{
  "num_hidden_layers": 11,
  "intermediate_size": 192,
  "norm": "rmsnorm",
  "parallel_block": false,
  "init_std_o": 0.0,
  "final_lr_fraction": 0.02,
  "dataset": "wikipedia_en"
}
Each number is 128 + 32 x the weight over its row's rms, rounded and kept within 0 to 255. Layers, rows and columns count from 0. Numbers have three digits each. The size before them is the row's rms in percent of the matrix's.

# up: layer 3 MLP up, 192x96, rms 0.245, rows 118-127, columns 0-95
# down: layer 3 MLP down (transposed), 192x96, rms 0.23, rows 118-126, columns 0-95
# gate: layer 3 MLP gate, 192x96, rms 0.257, rows 119-127, columns 0-95
up118 105:137108101099114155093123112129139115096103137097184146081137123085129162116069125156130101173133115173114145134166103102173154114100119101113097167152144132210109156142197155204094118070152133105171068119107124044090110125180136141131107146085134112137117103113130144149086136183079207117
down118 105:123126163132155124164195163152163135122133151142104090122145143194173138139105119080129129099181138118243148116100079164185118140167173133122155122114115055093180143123083108119081097130059153109087111100103152149123148160080092173147143118148091135118129118147169089094137094167123093107
gate119 102:104062133138066096100085114119147122144161107094082109140072161177108112156116072164157095124121107133166173074153112154173097152162140136124090146145162112139140134150158089130084134133068135134100169088140141092118097157079108079115133103194092153138139045166156153135082100062170114132
up119 109:109129117066176129110160082144096051128060106072226095105155085114176143171133064113172113147131084105143111182181156096151145121074146102144116130115133168137096080130127174122131111126110149098144144158122112157172113089173152162123060125106093111153142152145157122165142115144111105148
down119 102:175125170123142155127142177108145088128122159122141112099100158175107128137179207161135142088148135157125154179173162144117155145154141168153189108178136159145136119166170115169137121099142157119136088130163188108058166184101120142149177097137037091100127152122108073077091150119171142110
gate120 101:146152139141123105105108139109159138108156117147105122185126094163075139158044141142091168148057196037159097173141095199131114093141113112182137151129132140130177159106105146124089175157121090109144219120142168158138139104134114134148094077129120148142125097154155171138130167104084104119
up120 100:142136114186095149112144129116181151157150158190114120121117131127133178138125094184109141156197123131124139094119186158128124132199135165048084143108106159114135155142127172056126103175086138107107112095192102140092170145135127129092122179126170175084166110157192135117185128123185115136
down120 103:076151067165090119111112158118125142120138135092100162119093119119028146191086135118095122110115159117106110161174104123158114180124125111147143200189115116108124146166133129148075135144139194119140124157095144168152151164119105063169090078138138090178132076087139174065105110147107103115
gate121 098:161106132124154083148116124164146083084074120120173142073113160162173179118125112105115127131128065147102192147176111126134088141125138135133166179167087097123096113059170099141106100115110110132109141099122126137098168176120140168132122074188132163092161131185209111130034147123133154138
up121 105:117167181087113099103117144114087040115082130136170129112118158139135186110055081166156131161156110121094152134179160134160149088142156157093143151173083098147092113157170153193137108119150172094088113133093104133173113139163148143089127115134071080106181117156165150123100148113178130187
down121 094:164170085173048185118097119172126112158073131166159205139094079099143133076147159119088120132095144039100198097170110177155105200140143131100142143161131166157111152156184144172128131140109138152151136143110095121096136122135072095154106165142091136115136134128149139135127158101157146134
gate122 098:118157113180116147150182164090116178119132140126091139131127135155112141084171136164136118163146151098108106155103112140156115128154130051201086159145146185114119100141111160067095198108116119085086138097138103068124098141127137071164116137121177199153068079121152128138175121168063098125
up122 101:103138142107130186113134189130132127166127177117119185130102129097144137158162184153151119152098123060083042134109131166123115083146142112151131083165184151083133125092124127129049116106112116151059142075143142056140119109129158128196045147095105128112113125150144129151164086123115104156
down122 098:198152122169151096127091119080081160094150075124060118112115062164189144091177151046165131152107185115149137147104082104157172144198103129083105152126121165099133089109126169102101126120164077123101086099152120092096154095159139172110137122154155138120145134115128130149114144148104079166
gate123 095:198138131173116103166110089103133111041099113178099085159111150160102098111130126093137118148101166154110134070122162115092167109169135121129132122158137136197122127136114174161113150090108150169099103043110075082123126188101132102166056182145095161132131146160074148090103123112140128156
up123 098:118142114136107149088104145121127168085125200110135079102068140147112123146088187192111097074163074080051127152066084121155142156121118134149075127127100170098075092115128173107146114154078084138146156127142142133123108132179121119189177100127131145106107126086176098101086144152128117073
down123 099:172117106147149108141135165180127095151157107174151164080129115089069135173092167047164101131155117145102062137126131079140122086079107122156118064159155089121151111054114172187100144113209130103129139149103162130153150106148146118113160115121129191143140088161092170140140150097158112091
gate124 105:124083169112192113118100089129140110137116128129145135157052118088189103146163163190086157169104141091185119159114118153169112105115101141139182138115162161122081156159121129146102144165147128065138138098194160095135123100103125099160145090055115151061070159110120164151112160102069112149
up124 106:046079114169119060100119080139140095112147118096120148194090133049105098168144088197118150145149191144155137136123094095163096075147139152121125102120143137145154133094170144165141140147120128095092130137168121139131188126118164096070117103121127150117138144094165144075071199088152146104
down124 101:169131181125116191145055151106111125116164150156133090107101060172124107098138122127126087153105127139134043137115148132144167142152137166135146154129129122123165195131123157102130064088197079186133114191110124100152060142080126120115116152098126143110115162154157083194171157088126104147
gate125 106:173143093141117148076116147140185131164124068133144169132172156177054096139070139128120119183123081097130112114158095148100148151088124146116166100159172098069121119117088113128086095162066185156125122156124161151178136139089164133129126140093106102136136114122144239139169124157158113166
up125 109:127135163146125127138124132110101141133159176162138159141083106083177089072121157106151160120145224133112183155040144140141063148127133136114126132141167165159127042145135160160166110104187137108108118171170098129136097147131125055115149128155107117174080137172114065098087121118155112140
down125 110:123094152101117063107101116095108137161051153102130087123118103165087096145180160143163180209151143105148152098144109189090126126103152141151121159135109124162109112140097061133147139078079064134115077128099102126077130111135132199110139140108177124162144139137164086100071132106129089187
gate126 105:118156122127097134109129147117185162146054105165111130107134087066061125176124147156123155162120172147143077144123106179127106103106072118094125094120104149090168145087130131126094053089113127178105078073060108099117070142063130144085122157121083136096127131088124177135100174135147153136
up126 109:128120157115080140116120110087132107150073158204154125084177111106142134147141105126119125112106081131091131146167128130095141173140160071149105096118059111127127126243168158086139192119107127165175076080117120127161133098083125130122119178086127120118171169120125183100158154136151159186
down126 102:157114167070114137145170073147140153072156118106144114130117164116097137140159144077175137115105175184106078145203155141142113167190113175161121159116131183147114141150127084077172119147100141159119121099139064140104122081145160168084115137183102162165130065107073082165152135142147119091
gate127 106:095110169110109148112137130160140135152080150111092113136099086126106168131084124105103082112141148132182058110124148121101138156145117110086125144096127134088149165166191127067137172151155090111113109106147104083115154089134169159183058137093094104027099107198154188145128169154120161148
up127 097:127109160141178095102157094159207069153131128116146138096110158141165132163131129136155171129150108134102179142106090126152133156112162097173157131110124107073136141113106076157106069130165171147186073184060110138160193147116103149142149121140086124182102184117127103086079163187098139099